{
  "d_mlp": 384,
  "vocab_size": 512,
  "norm_place": "pre",
  "norm_eps": 1e-05,
  "init": "normal",
  "lr": 0.00449,
  "grad_clip": 1.0,
  "final_lr_fraction": 0.0,
  "doc_mask": true
}
Each number is 200 + 30 x the weight over its row's rms, rounded and kept within 0 to 999. Layers, rows and columns count from 0. The size before them is the row's rms in percent of the matrix's.

# layer 2 attention key, 96x96, rms 0.147, rows 16-31, columns 0-95
074,240,216,194,182,233,200,247,184,156,173,199,170,210,169,149,197,224,186,182,254,239,136,188,208,138,204,198,195,233,209,213,240,179,201,254,194,187,151,202,178,197,171,193,189,210,240,170,223,212,241,232,188,158,198,215,191,181,128,205,214,194,236,167,153,215,176,198,203,245,199,236,254,202,154,238,191,183,225,240,203,181,210,147,194,217,231,211,201,198,227,219,118,226,191,259,226
094,217,183,182,199,251,177,160,130,213,180,221,229,247,193,199,178,216,214,220,194,210,181,198,231,209,156,235,199,141,179,184,236,192,267,193,163,242,198,237,257,245,196,124,250,220,178,231,198,201,181,202,209,212,191,186,213,195,181,188,212,203,217,231,166,163,186,169,228,201,162,157,168,192,189,199,193,181,197,186,182,243,199,272,130,170,218,160,217,178,214,233,226,203,187,192,271
072,150,216,190,167,177,180,198,185,266,221,202,204,190,224,246,246,243,183,215,182,169,192,193,197,253,173,163,211,267,150,211,164,165,161,205,232,203,244,230,180,170,206,221,182,231,176,120,174,158,221,201,149,232,223,181,211,231,171,214,180,219,221,267,204,239,191,234,201,162,204,221,171,179,212,172,225,195,158,226,227,258,231,195,221,180,182,199,177,176,226,182,167,231,172,167,185
081,172,207,215,206,186,213,171,286,239,170,202,178,177,174,225,229,192,156,192,159,243,190,128,254,155,225,217,163,205,193,200,240,154,195,164,220,167,220,200,240,163,176,264,204,215,213,220,194,162,143,254,233,215,219,225,183,233,184,238,129,186,193,158,191,217,170,184,224,190,226,229,174,194,210,151,202,179,188,189,210,226,162,209,171,240,199,209,179,211,228,170,245,185,198,208,225
079,240,177,211,181,252,210,235,221,260,256,166,188,214,221,192,176,174,202,140,192,202,177,224,208,150,218,203,202,229,243,164,211,213,202,158,251,117,209,214,232,206,211,202,188,223,214,172,207,165,211,194,229,193,190,245,188,166,268,213,190,183,120,187,213,220,213,164,204,185,157,207,260,204,180,183,183,195,217,247,195,158,186,147,233,242,170,219,200,193,205,223,164,192,155,166,192
087,214,223,221,188,210,213,208,199,199,199,208,198,188,181,187,227,209,206,237,199,198,140,173,196,190,201,174,147,211,190,254,222,215,180,194,200,169,208,138,182,194,196,200,254,172,186,218,207,217,200,195,156,274,184,152,168,271,159,266,190,160,211,248,222,146,220,195,235,159,195,224,212,214,205,172,208,147,208,206,225,148,126,252,213,213,198,226,189,184,251,166,257,196,218,221,239
080,261,171,196,155,158,195,149,166,185,245,185,185,190,183,242,201,169,176,199,170,234,230,198,187,185,238,133,177,219,206,206,191,195,172,156,174,228,221,182,226,268,167,167,246,206,201,210,193,155,237,234,188,208,195,195,171,231,212,244,209,226,222,194,150,160,198,152,218,199,155,206,185,219,222,225,189,218,194,141,208,200,209,262,176,226,170,223,232,182,231,196,250,238,266,225,192
080,188,208,133,204,230,237,225,184,134,226,191,163,201,201,198,196,152,207,245,200,215,240,209,190,177,179,184,193,180,198,165,201,185,171,218,155,204,184,213,251,243,227,179,209,245,170,163,191,201,265,213,208,118,198,207,210,177,281,177,240,195,205,193,183,140,247,153,211,187,214,217,204,229,173,231,154,223,238,215,200,181,242,226,173,202,175,164,227,231,171,203,234,206,232,229,168
080,234,210,207,200,201,182,264,194,212,227,194,194,244,154,191,246,199,180,198,150,223,223,230,213,252,200,226,183,144,148,233,192,200,213,194,257,196,132,216,203,176,148,183,215,241,194,198,253,184,189,168,181,200,153,192,182,126,150,177,257,186,245,218,164,224,199,164,193,238,182,229,226,256,185,193,164,194,212,211,225,217,207,172,193,216,201,174,193,222,197,138,240,198,242,202,188
091,153,222,167,176,228,267,155,156,180,250,222,190,232,203,170,198,216,165,166,256,201,177,187,258,178,212,256,212,213,202,212,195,230,176,210,238,237,204,216,272,220,151,204,153,202,177,174,220,208,203,185,163,134,238,254,197,214,198,195,238,190,173,174,209,156,201,229,191,215,174,155,212,225,173,240,162,249,215,203,141,201,205,158,192,174,174,222,182,196,194,207,200,181,179,224,165
079,220,255,181,244,254,212,175,149,173,212,211,177,172,246,160,189,166,189,189,248,168,167,220,204,197,172,168,175,188,228,121,225,221,217,182,179,201,166,251,225,188,204,202,185,157,195,199,225,229,250,202,212,202,263,232,220,176,202,141,247,212,209,208,175,173,237,177,204,168,207,240,204,187,163,204,230,211,208,142,186,211,150,190,191,165,263,185,193,199,206,217,210,249,149,221,171
079,171,200,143,187,185,189,222,191,261,239,173,229,202,236,180,192,295,178,241,145,188,218,229,243,168,169,224,221,199,175,225,164,185,167,214,197,155,166,214,151,193,187,209,155,174,243,171,218,206,210,179,214,245,266,211,204,179,274,210,242,200,183,236,214,176,189,182,202,196,218,222,178,199,189,175,213,186,163,228,190,217,216,129,229,216,238,228,211,214,176,185,213,170,150,180,197
083,203,188,205,231,204,199,200,184,159,233,255,169,175,243,206,187,195,179,176,221,218,246,204,189,256,154,170,167,143,207,212,217,239,185,243,208,190,196,172,153,229,204,146,182,182,158,195,199,221,212,204,222,180,186,237,211,116,198,183,225,176,191,194,164,206,234,162,200,181,199,150,174,231,206,230,197,229,254,221,178,182,189,213,144,158,271,193,187,202,246,227,254,167,246,240,185
079,241,201,139,234,202,188,218,216,200,173,196,172,187,216,222,212,163,217,209,213,134,183,145,191,170,231,195,205,223,247,167,186,166,192,227,198,163,178,198,157,157,168,238,169,192,235,181,211,214,181,212,241,178,239,194,171,222,159,166,227,233,196,194,193,152,192,206,238,225,171,240,209,157,185,205,150,181,208,184,190,227,253,208,151,182,254,165,231,230,222,206,299,203,223,242,183
076,201,190,172,227,213,180,251,198,224,273,209,188,229,233,169,198,180,223,190,264,236,207,204,135,205,210,198,213,194,133,194,255,213,169,165,209,184,239,200,160,224,240,181,187,179,128,221,199,158,188,194,194,214,248,195,228,210,211,245,178,226,188,201,175,160,209,207,188,186,201,206,174,146,209,220,155,227,230,193,147,176,251,188,156,222,196,185,282,233,178,211,216,185,186,192,246
109,169,226,210,180,202,184,211,281,258,166,178,167,167,181,209,212,220,207,153,189,192,157,185,217,209,254,255,191,251,184,200,181,193,218,186,194,154,196,223,253,158,174,224,168,175,232,241,206,242,191,207,228,213,154,209,239,199,227,192,185,180,177,184,194,195,207,198,187,192,214,154,228,168,207,178,255,217,176,244,156,187,265,167,290,179,191,215,168,180,205,171,202,163,164,178,207
# layer 2 attention query, 96x96, rms 0.17, rows 17-31, columns 0-95
088,206,176,170,258,190,179,277,217,133,220,175,163,174,207,166,189,209,159,147,195,206,219,270,185,178,145,161,248,185,212,184,201,216,183,162,203,177,205,211,148,208,175,237,161,172,212,182,231,230,223,208,208,132,227,222,190,173,172,236,194,240,196,172,240,193,237,226,216,256,245,219,170,202,175,204,182,220,214,171,202,170,242,173,216,182,225,207,227,236,212,218,181,212,194,240,157
068,201,218,247,164,176,228,200,224,169,208,164,154,227,169,201,206,205,250,250,206,207,227,191,255,162,227,195,211,180,215,218,254,228,191,224,122,216,142,158,203,246,205,161,238,218,235,284,150,177,161,162,225,196,192,165,208,205,219,190,176,187,151,201,195,175,203,204,170,234,218,217,226,211,202,197,180,209,211,174,183,196,136,218,197,207,182,193,162,255,204,229,155,192,244,235,195
073,227,184,162,180,193,186,200,165,174,195,255,253,236,193,239,133,188,248,276,154,196,233,211,186,277,194,177,229,233,207,204,145,204,192,201,198,221,184,129,173,191,235,117,200,226,216,192,161,193,208,180,163,231,169,175,215,208,200,180,222,180,259,205,195,231,229,219,216,136,188,197,236,171,159,213,226,201,229,197,204,198,172,217,214,179,178,209,202,214,206,147,212,210,189,214,202
070,148,217,209,189,188,211,205,214,182,102,187,191,158,195,239,234,237,227,198,210,158,194,165,180,263,242,196,188,253,184,262,179,159,213,190,183,242,217,217,183,254,206,186,200,201,199,197,215,162,185,188,173,232,231,158,223,208,184,202,197,186,259,174,178,174,201,229,232,172,220,211,197,171,168,235,221,192,117,203,215,248,230,191,265,191,172,161,197,177,169,187,236,230,187,221,196
085,203,184,186,176,165,131,173,226,199,218,219,185,212,202,217,211,131,226,215,144,208,267,209,205,221,150,218,256,187,231,137,193,213,237,229,195,259,191,217,190,183,235,171,181,208,212,204,181,181,180,177,227,141,201,180,222,203,187,148,218,189,235,156,218,219,188,180,193,237,226,196,150,267,210,257,165,199,213,184,200,229,220,218,116,211,178,218,219,219,208,211,179,187,228,170,234
071,135,191,192,182,206,203,221,187,206,232,239,223,235,232,143,188,184,198,166,213,166,212,242,219,202,131,254,228,180,150,178,244,177,243,255,187,223,155,217,163,162,247,265,204,162,189,201,231,225,194,137,214,143,254,210,204,198,177,171,201,215,221,212,246,192,248,227,227,197,206,160,197,220,177,226,177,211,234,172,174,225,193,161,151,188,221,195,198,220,189,201,186,192,191,219,233
081,219,201,209,222,270,191,192,159,204,217,198,183,184,197,186,183,252,186,131,232,167,153,178,191,229,192,244,228,219,193,177,233,214,253,167,242,214,221,200,178,170,170,245,192,174,182,172,224,150,150,169,257,209,222,208,198,199,172,196,197,244,204,169,210,207,190,222,204,286,179,178,196,220,179,184,220,294,161,200,205,174,200,200,237,166,208,202,186,170,201,231,132,174,178,204,187
078,239,120,187,215,189,200,163,194,205,163,154,238,172,252,227,203,193,144,175,228,177,221,236,221,175,183,156,220,229,245,162,236,216,167,245,187,201,230,214,206,173,208,165,209,208,232,196,174,204,253,207,188,196,261,204,177,243,230,195,191,250,130,186,243,183,224,204,188,167,216,180,179,153,245,231,230,222,162,192,134,207,174,266,202,207,202,180,199,172,219,201,203,180,186,206,200
093,185,185,243,222,159,154,253,247,256,178,178,199,213,204,134,210,225,195,237,214,180,122,198,124,174,216,176,199,224,222,168,156,159,208,209,228,183,176,201,160,162,179,198,216,184,212,196,203,199,199,209,260,266,213,225,194,132,256,207,199,235,175,193,155,191,204,215,206,216,189,241,211,175,209,145,245,219,174,219,229,206,183,162,234,194,240,222,189,198,222,230,194,184,203,201,177
079,190,214,191,201,166,142,230,245,274,180,164,227,214,185,212,206,171,208,139,241,187,186,186,168,166,238,239,213,190,217,217,208,217,213,169,246,193,245,167,167,218,153,226,167,216,191,200,234,193,176,223,186,196,224,211,217,199,212,222,178,230,166,167,202,214,186,245,211,199,181,196,190,179,203,244,127,233,154,213,189,200,228,140,226,249,163,243,265,202,165,191,149,154,191,211,238
080,208,214,241,205,198,180,198,262,204,202,202,168,220,195,201,222,104,233,214,234,220,201,184,195,184,210,189,189,256,248,233,204,195,203,180,186,173,243,189,190,234,235,210,262,247,142,268,182,157,163,198,218,202,202,200,166,225,197,243,185,172,173,189,174,201,199,211,218,148,188,207,212,185,209,164,181,201,179,179,222,146,169,241,260,239,134,166,130,189,219,201,202,200,199,211,186
080,219,246,176,193,227,237,204,169,198,216,186,196,211,193,150,171,226,243,188,217,167,146,204,225,168,190,264,246,202,187,144,220,216,261,158,218,217,232,256,155,188,200,233,195,226,211,168,240,157,242,202,165,143,241,236,173,187,189,210,209,224,144,231,203,180,187,206,203,229,212,206,209,153,198,167,208,209,173,217,217,169,245,199,208,198,215,199,219,180,161,243,137,208,138,177,163
078,181,172,205,219,222,164,225,154,243,217,215,197,223,223,231,195,181,158,191,217,205,159,213,201,222,193,224,223,168,182,203,192,247,241,237,196,257,263,214,215,242,165,250,200,197,193,163,129,244,221,164,168,235,187,227,228,180,225,217,198,162,199,193,214,204,199,196,161,202,203,210,188,194,198,176,217,251,206,255,183,212,175,167,247,239,131,220,153,178,182,185,162,147,144,147,192
072,235,226,191,188,208,214,212,205,194,200,230,170,207,186,173,195,207,179,140,187,93,204,219,239,193,206,194,169,209,242,157,166,119,203,221,240,193,221,229,198,224,194,191,213,262,200,138,191,204,274,223,205,187,218,241,185,122,193,200,199,211,191,227,203,222,191,226,208,221,216,198,176,226,151,209,186,210,204,240,237,209,165,179,246,234,175,169,187,172,183,213,242,137,187,184,179
101,246,188,250,183,215,229,196,212,199,177,168,233,193,195,249,228,217,201,237,136,240,216,158,200,261,225,185,188,200,205,189,180,187,144,213,182,226,185,192,221,191,211,149,212,189,216,176,148,184,131,204,170,245,202,145,202,265,179,265,150,207,227,193,163,209,183,204,208,204,173,258,201,202,221,175,191,161,190,241,216,232,160,226,238,191,183,227,141,213,176,175,226,233,212,168,216
# layer 2 attention value, 96x96, rms 0.24, rows 0-20, columns 0-95
106,188,195,204,171,236,164,191,212,193,244,147,170,204,247,241,188,197,176,152,252,182,216,151,165,175,188,141,204,205,238,252,198,230,206,257,204,242,175,177,207,229,202,235,197,181,154,227,187,182,206,220,208,181,200,176,202,203,153,243,148,200,216,192,229,134,171,198,185,224,271,191,199,219,179,240,256,177,230,153,190,199,229,213,231,241,206,167,186,164,147,216,244,194,200,177,193
090,245,186,208,193,236,198,199,200,181,209,188,166,217,238,208,138,198,128,212,169,175,210,192,203,206,176,204,246,238,185,191,208,236,184,225,224,190,190,248,187,186,225,236,188,236,191,227,202,202,229,154,212,211,228,117,176,225,187,252,248,160,265,188,197,168,179,158,201,199,249,172,199,107,148,217,206,204,229,204,230,193,142,216,229,187,207,176,160,200,246,228,205,201,182,205,179
113,186,162,185,229,182,249,195,216,165,231,153,239,215,189,214,180,208,211,171,215,207,241,133,168,150,157,158,154,265,205,202,225,219,222,243,190,216,233,175,203,204,201,197,164,193,233,208,186,223,195,233,191,190,175,201,249,166,217,184,161,203,192,262,143,138,196,201,180,153,173,203,273,236,191,169,226,205,222,203,246,266,192,214,193,174,189,222,164,217,233,189,165,187,181,209,228
122,188,235,201,136,237,176,197,200,191,192,171,202,209,254,235,259,215,190,183,214,202,192,179,127,160,186,146,231,238,161,184,218,176,211,206,204,187,213,165,208,213,191,181,244,162,226,218,158,208,209,199,210,159,149,238,191,172,195,164,209,168,180,199,183,199,232,200,263,171,196,164,193,266,189,211,230,176,186,252,260,225,193,220,198,232,177,182,183,168,191,202,266,197,162,225,270
098,219,204,269,208,206,235,183,226,226,231,191,204,158,200,240,255,159,217,269,232,162,214,176,217,199,242,159,201,195,214,227,140,202,191,220,204,212,221,148,188,146,204,194,226,190,208,197,206,200,205,204,205,158,195,195,215,188,169,213,176,218,195,200,259,171,154,207,185,174,190,214,214,204,198,254,219,250,216,110,180,112,184,189,197,221,217,170,253,165,172,212,194,163,213,164,176
120,198,180,154,143,217,181,205,202,146,182,221,231,230,215,197,216,216,194,216,213,148,215,209,239,206,243,170,189,200,239,215,160,150,237,249,192,222,155,187,228,188,216,132,238,204,191,234,176,153,203,203,224,142,163,193,205,174,215,204,197,201,205,206,206,168,164,231,285,229,216,242,193,204,213,210,241,201,185,185,165,169,213,227,224,176,243,214,196,129,173,171,242,254,217,156,198
115,199,208,227,215,151,197,123,180,221,187,192,173,200,181,200,184,225,241,202,246,208,189,254,228,199,227,208,207,220,187,214,189,168,205,192,189,159,110,165,223,179,241,228,209,204,166,171,134,191,244,173,200,207,244,214,166,152,205,201,244,166,237,161,238,217,207,171,213,184,189,158,208,172,212,155,178,196,178,231,230,221,221,206,181,156,201,255,188,247,248,223,170,202,218,239,254
109,199,122,209,211,235,153,182,231,134,162,226,176,210,187,164,198,195,160,244,162,219,237,200,213,200,152,213,195,238,223,244,151,219,227,232,194,194,207,191,212,191,212,217,177,255,184,210,219,143,199,168,264,186,223,180,214,189,194,179,160,171,186,207,163,181,200,212,226,185,203,159,190,215,163,200,215,263,215,183,194,224,197,192,222,168,161,225,234,190,204,275,219,233,267,157,228
105,195,166,146,167,193,171,245,177,265,207,196,168,241,245,258,152,183,237,200,191,182,168,215,234,196,152,222,172,198,205,232,211,195,232,214,148,208,208,240,214,200,266,172,196,164,170,191,135,234,223,191,175,213,187,193,189,237,217,166,151,182,171,139,228,217,193,183,179,223,206,189,235,263,155,187,228,243,194,241,193,210,210,214,201,224,176,158,234,197,206,187,195,199,221,248,158
100,160,190,232,199,162,181,261,178,195,261,188,200,172,217,228,203,194,227,210,237,133,181,158,222,230,210,144,194,179,153,229,206,153,242,166,224,173,163,173,222,163,212,165,292,216,210,242,188,155,229,195,180,123,222,230,244,196,191,199,209,164,183,202,250,164,195,180,212,171,227,176,217,239,201,216,221,224,208,225,208,229,210,208,176,186,214,225,201,198,201,235,186,170,197,153,226
119,189,224,215,229,204,142,221,201,202,216,221,263,277,160,157,252,176,168,190,190,209,222,197,200,203,185,128,169,182,236,166,165,254,233,180,228,196,165,174,224,176,236,180,190,200,267,269,189,183,192,207,228,153,206,196,189,212,184,176,220,187,209,223,187,156,211,176,241,175,211,239,173,220,171,240,252,204,138,216,174,203,178,175,206,209,222,205,191,146,244,200,212,214,193,191,166
113,193,212,158,223,176,230,203,215,222,215,188,253,220,257,151,251,246,126,174,189,186,236,209,199,184,225,202,210,198,200,193,237,133,280,193,224,143,208,172,121,236,155,222,162,169,179,215,189,215,187,209,155,260,166,181,245,201,216,197,163,170,191,245,178,200,237,199,193,202,179,240,233,194,183,217,207,213,248,185,227,210,198,203,154,192,178,182,176,181,209,188,203,209,189,172,208
113,201,206,169,228,186,201,126,207,193,204,204,240,204,183,114,223,232,207,234,226,180,235,213,210,220,224,222,238,203,251,188,266,215,267,122,215,201,213,220,155,221,201,162,188,223,193,151,159,211,176,228,187,185,188,218,192,198,186,193,171,189,200,206,215,237,236,188,194,149,184,196,152,216,220,168,226,172,151,231,193,219,245,219,210,201,198,177,194,249,182,176,132,181,239,210,153
103,173,226,187,224,232,273,286,194,183,154,239,185,197,223,232,230,235,249,260,217,166,193,201,201,174,225,178,186,184,173,183,217,172,144,196,205,183,194,215,243,182,189,163,213,160,221,220,252,190,153,153,178,232,207,187,181,226,168,169,196,248,173,206,174,138,249,180,143,208,144,210,230,160,218,194,207,196,204,219,209,187,217,186,171,182,141,242,215,212,205,197,184,187,198,222,192
096,182,205,204,191,247,191,172,238,186,230,201,172,188,162,220,164,207,193,212,173,196,144,202,188,182,214,189,167,214,205,160,187,210,161,229,176,182,173,270,195,221,213,161,193,204,178,232,177,158,222,230,237,181,200,214,228,203,176,212,206,171,253,225,158,205,185,218,232,232,249,186,198,205,178,265,237,138,201,206,170,209,170,204,247,144,234,170,278,222,168,183,167,213,278,167,235
100,196,181,239,243,222,217,240,166,229,206,207,225,235,225,214,172,191,168,236,228,189,157,192,267,171,155,212,219,209,243,210,195,194,213,132,214,166,243,178,164,162,166,253,151,161,181,185,183,221,186,164,179,254,181,168,253,189,207,189,182,239,178,195,181,279,261,190,242,189,201,166,192,195,163,195,186,186,167,183,206,168,149,228,166,220,216,189,246,181,212,212,187,193,205,233,215
108,230,204,193,200,207,174,209,215,192,219,207,196,284,245,199,198,128,169,228,221,222,220,252,215,268,230,224,214,193,217,216,169,221,171,161,214,152,210,219,200,176,206,177,172,255,191,205,166,156,197,214,170,178,217,223,217,218,139,210,177,183,151,151,178,217,252,197,204,194,188,169,209,201,202,114,211,179,203,178,169,223,158,186,206,258,214,179,202,176,144,219,242,220,195,220,247
116,179,191,164,172,254,151,184,209,186,206,223,243,185,182,150,169,260,209,153,143,187,213,230,175,180,206,249,175,242,205,196,202,179,164,191,211,208,209,214,213,275,232,234,178,223,137,153,165,191,206,213,211,229,251,188,183,213,191,228,203,203,205,152,206,165,205,232,229,220,161,216,242,153,181,212,193,132,225,218,174,247,165,206,185,179,237,210,187,188,214,221,232,252,229,172,230
100,200,192,200,213,222,155,195,253,237,230,169,171,197,225,160,121,195,174,222,165,226,196,185,218,196,164,222,205,229,266,155,201,161,176,228,154,215,196,215,259,194,252,192,217,228,225,218,183,219,250,173,174,200,172,210,217,206,177,221,199,178,201,190,173,216,207,168,216,208,263,203,175,183,182,233,201,202,217,164,226,174,179,187,197,195,161,182,110,165,172,229,239,281,229,201,220
104,152,212,219,188,257,188,220,195,167,151,225,196,237,217,164,240,247,233,196,182,224,199,177,162,163,168,198,207,189,199,204,235,175,169,185,150,263,182,166,226,212,185,202,210,222,177,215,301,168,219,154,189,197,214,193,170,188,233,175,157,208,181,187,245,137,180,204,205,196,231,222,255,169,250,229,203,175,229,173,203,175,204,205,219,186,214,205,143,186,222,233,226,251,208,157,188
108,249,253,229,216,194,232,193,223,180,165,185,186,169,209,181,144,185,181,177,194,159,218,166,157,241,132,258,236,151,210,187,168,215,164,221,242,217,195,251,211,158,230,180,264,205,183,186,230,244,189,160,201,207,203,237,205,220,206,196,166,229,217,185,215,184,215,237,215,223,173,232,192,206,194,128,150,249,166,178,221,142,204,213,228,204,200,201,157,230,213,176,217,237,200,166,194
# layer 2 attention output (transposed), 96x96, rms 0.177, rows 0-20, columns 0-95
103,263,188,196,241,194,187,247,210,166,203,238,190,210,182,177,244,238,227,208,212,152,212,251,243,226,173,192,247,172,183,210,185,122,177,182,195,137,206,246,203,195,209,200,196,222,181,140,206,232,174,160,167,238,177,231,143,203,215,165,248,146,200,243,193,203,215,206,191,210,156,228,133,209,234,209,217,200,141,184,185,258,214,200,213,184,187,193,225,220,199,191,186,191,160,229,209
083,164,187,171,177,177,179,216,216,199,191,232,250,243,186,214,253,213,252,228,208,167,180,253,207,180,159,183,189,177,160,206,247,164,188,222,213,194,243,169,176,195,164,152,212,170,240,139,207,206,192,184,162,184,209,252,213,197,192,174,175,194,222,199,217,178,220,263,194,207,159,243,159,265,205,173,195,167,197,144,192,256,238,164,228,227,238,196,252,177,200,191,184,212,241,159,186
113,181,203,227,172,264,203,193,177,203,202,249,167,146,229,209,157,233,194,259,212,219,169,226,192,233,245,238,239,170,200,213,172,169,191,160,213,186,147,191,176,223,224,230,252,224,173,182,192,201,209,167,218,178,244,205,183,214,220,145,151,186,151,212,213,218,265,201,193,260,249,208,128,149,210,198,199,207,154,205,193,172,197,182,219,210,216,193,242,175,221,161,214,215,185,186,157
118,205,140,240,240,152,210,198,221,193,225,247,210,206,233,153,185,169,190,232,212,223,181,207,256,221,196,267,177,192,234,191,131,189,187,224,195,189,234,248,198,156,229,236,224,207,176,208,215,257,191,233,221,232,259,172,184,210,213,197,191,197,183,251,191,183,181,153,132,180,216,225,189,143,235,225,139,160,166,177,195,202,207,197,184,194,196,210,241,164,176,199,186,167,176,211,160
100,231,167,131,202,220,154,214,211,164,216,213,165,206,176,206,198,206,240,115,204,198,196,217,216,174,187,235,256,173,186,210,221,202,189,158,235,236,175,233,220,209,204,247,166,215,173,203,206,212,185,185,197,262,181,200,173,218,181,242,222,160,213,251,146,246,207,198,229,212,129,160,231,225,178,163,223,174,154,252,178,208,194,213,175,169,189,241,158,228,207,159,236,202,196,229,222
121,246,224,230,245,223,224,237,198,207,190,198,207,195,224,220,201,188,212,185,168,183,200,166,166,206,180,217,173,189,249,159,230,205,201,191,247,159,173,219,170,177,176,242,185,199,191,133,240,234,236,221,193,256,241,179,166,237,195,169,240,180,186,235,164,268,171,179,157,132,198,190,218,195,174,260,199,178,175,189,216,198,174,158,213,178,138,196,219,211,217,203,179,165,173,262,245
115,190,180,197,178,173,189,259,216,187,152,171,261,221,207,199,175,151,202,202,188,201,248,177,161,134,214,229,195,221,235,185,187,210,180,246,208,258,216,227,177,230,175,180,250,204,259,255,213,159,168,209,204,182,156,210,276,203,217,167,167,214,208,210,207,193,212,220,183,166,216,192,214,157,201,211,165,200,209,151,187,150,219,149,232,186,258,198,152,239,185,185,215,209,246,194,172
112,190,221,195,226,222,209,202,203,245,203,222,226,216,217,280,203,229,213,173,245,174,234,213,169,136,225,197,220,197,158,163,231,172,214,181,168,177,187,196,171,222,194,165,215,219,231,130,148,222,205,237,184,209,240,188,200,249,203,178,245,219,207,185,225,212,213,191,179,189,164,232,209,199,182,162,166,157,193,139,179,163,227,215,229,233,170,187,215,202,259,109,232,190,168,227,168
104,246,202,223,225,207,180,167,255,184,191,231,187,185,164,146,219,259,213,210,228,241,230,138,223,176,226,178,219,184,191,205,192,189,208,267,213,167,191,137,168,208,169,191,233,229,214,218,197,177,134,214,207,200,186,222,183,191,218,159,262,199,223,172,199,184,174,228,223,159,211,164,248,126,210,236,153,168,239,193,198,233,208,176,196,233,248,163,170,212,167,217,193,195,171,200,231
095,224,173,178,226,219,178,170,200,178,136,236,191,193,174,152,201,160,198,187,251,238,139,200,202,149,209,259,249,222,211,202,209,182,187,247,254,225,233,242,164,233,199,255,182,136,190,181,197,222,212,208,197,228,178,193,194,206,223,174,174,151,206,263,151,219,188,215,178,186,203,200,198,189,225,215,198,186,156,207,163,147,183,175,192,219,235,229,190,201,187,191,242,202,233,282,183
125,207,197,184,247,239,262,209,205,201,168,223,192,182,239,249,152,168,232,221,235,158,151,214,138,193,241,301,208,171,185,199,216,169,208,198,221,232,223,169,212,203,231,219,165,180,153,144,197,242,199,194,187,241,215,206,172,199,230,195,212,189,203,256,191,259,165,203,174,207,191,192,153,161,189,159,194,184,221,220,233,240,181,202,210,211,166,162,186,182,168,190,220,165,202,153,212
111,165,207,242,186,242,190,192,150,224,227,220,178,155,205,238,180,186,251,184,211,293,200,200,212,221,161,233,182,175,222,184,146,227,136,203,211,201,185,185,202,165,201,151,174,240,170,190,194,227,227,144,228,175,198,208,190,218,141,204,191,236,175,230,232,159,167,223,209,220,245,218,187,217,257,148,218,238,165,229,186,217,178,256,178,217,197,216,241,208,181,219,157,186,177,190,185
114,213,205,196,159,150,247,229,149,209,207,208,192,182,200,253,219,179,155,207,220,280,218,158,167,158,195,196,124,174,215,205,122,172,162,247,199,249,175,180,214,165,195,241,155,228,157,225,197,163,210,194,209,197,181,198,187,218,204,188,214,218,173,171,203,215,217,216,196,243,240,196,261,194,227,219,200,235,224,217,212,175,169,206,197,190,190,203,170,214,231,209,228,172,272,153,220
096,170,175,205,150,187,190,153,183,225,205,210,194,180,172,139,151,163,157,157,195,228,197,176,204,233,218,211,201,215,182,196,250,237,290,177,213,217,182,209,193,238,200,230,228,164,193,218,244,211,238,206,205,176,209,156,179,221,222,200,160,194,222,171,219,243,155,208,256,160,214,181,162,230,183,159,230,165,210,221,182,189,205,260,226,236,255,191,232,162,196,231,133,204,211,210,201
099,235,268,181,248,160,238,223,188,183,189,185,212,211,213,207,244,192,201,218,197,157,219,229,219,188,169,209,186,192,177,196,209,206,243,182,211,179,195,182,160,209,215,249,241,205,210,124,217,179,229,174,162,227,200,189,205,188,234,200,225,202,160,177,232,188,235,121,169,189,171,238,192,272,192,177,191,239,182,170,211,212,191,132,250,186,167,219,183,169,221,205,235,174,117,235,216
103,151,185,198,177,183,193,170,227,181,218,251,223,165,187,213,211,209,221,166,186,291,242,217,216,220,209,213,219,206,163,150,178,253,195,233,131,218,150,178,236,211,191,144,218,210,182,229,164,231,172,197,210,161,219,214,195,194,182,236,161,192,249,198,181,129,148,187,170,227,214,220,230,215,224,197,158,237,253,224,177,255,222,185,195,219,205,187,156,191,208,194,179,245,182,184,209
111,209,179,218,188,150,224,231,206,173,209,211,224,178,147,210,195,263,236,197,224,210,216,195,180,186,196,225,156,258,195,127,189,173,212,225,175,246,220,174,243,175,169,194,140,134,208,195,232,239,175,236,165,228,218,184,166,206,168,188,262,189,209,227,199,175,152,193,243,182,216,207,202,212,215,248,165,239,233,169,232,187,232,232,227,178,159,229,143,196,221,178,216,199,211,174,156
120,212,247,211,227,149,253,225,178,216,186,151,226,193,216,266,247,193,153,219,226,192,227,198,243,195,195,144,167,175,254,181,191,190,202,216,186,189,174,227,156,211,166,142,208,198,289,196,239,181,225,181,207,186,208,188,214,191,181,156,179,205,188,183,205,205,204,202,216,162,229,241,155,203,185,215,219,210,191,123,221,238,235,200,251,174,165,179,211,252,206,189,166,169,167,180,226
092,215,234,247,213,220,201,199,165,166,180,210,271,215,207,223,265,229,215,240,204,162,188,211,211,196,219,162,191,238,134,203,177,184,217,249,210,161,216,216,132,185,200,174,173,161,212,150,224,252,169,198,157,186,224,166,210,192,207,177,247,228,244,168,195,188,153,178,208,235,128,205,229,227,203,168,189,195,208,220,199,271,209,165,227,192,196,194,246,170,219,181,206,166,172,188,172
105,195,187,198,230,184,230,215,207,207,177,185,208,224,245,170,227,146,186,156,183,155,220,192,178,204,227,123,223,213,194,220,182,221,218,186,217,182,181,263,171,223,220,197,170,158,251,142,160,232,222,208,226,189,220,168,205,254,185,231,183,212,190,244,188,267,163,200,241,194,201,181,162,208,150,189,222,186,168,192,164,217,203,228,212,217,185,180,293,211,179,194,137,182,192,238,234
110,177,165,225,152,199,210,142,187,216,205,203,225,202,176,235,250,221,179,219,160,204,215,174,204,203,208,185,230,234,189,241,267,160,209,193,131,215,224,176,176,194,152,184,142,231,203,253,220,216,222,179,218,167,199,202,211,181,140,223,239,219,199,163,194,258,186,164,212,208,168,183,208,194,165,203,219,149,240,236,207,234,210,176,146,168,203,229,253,152,234,174,181,226,257,213,205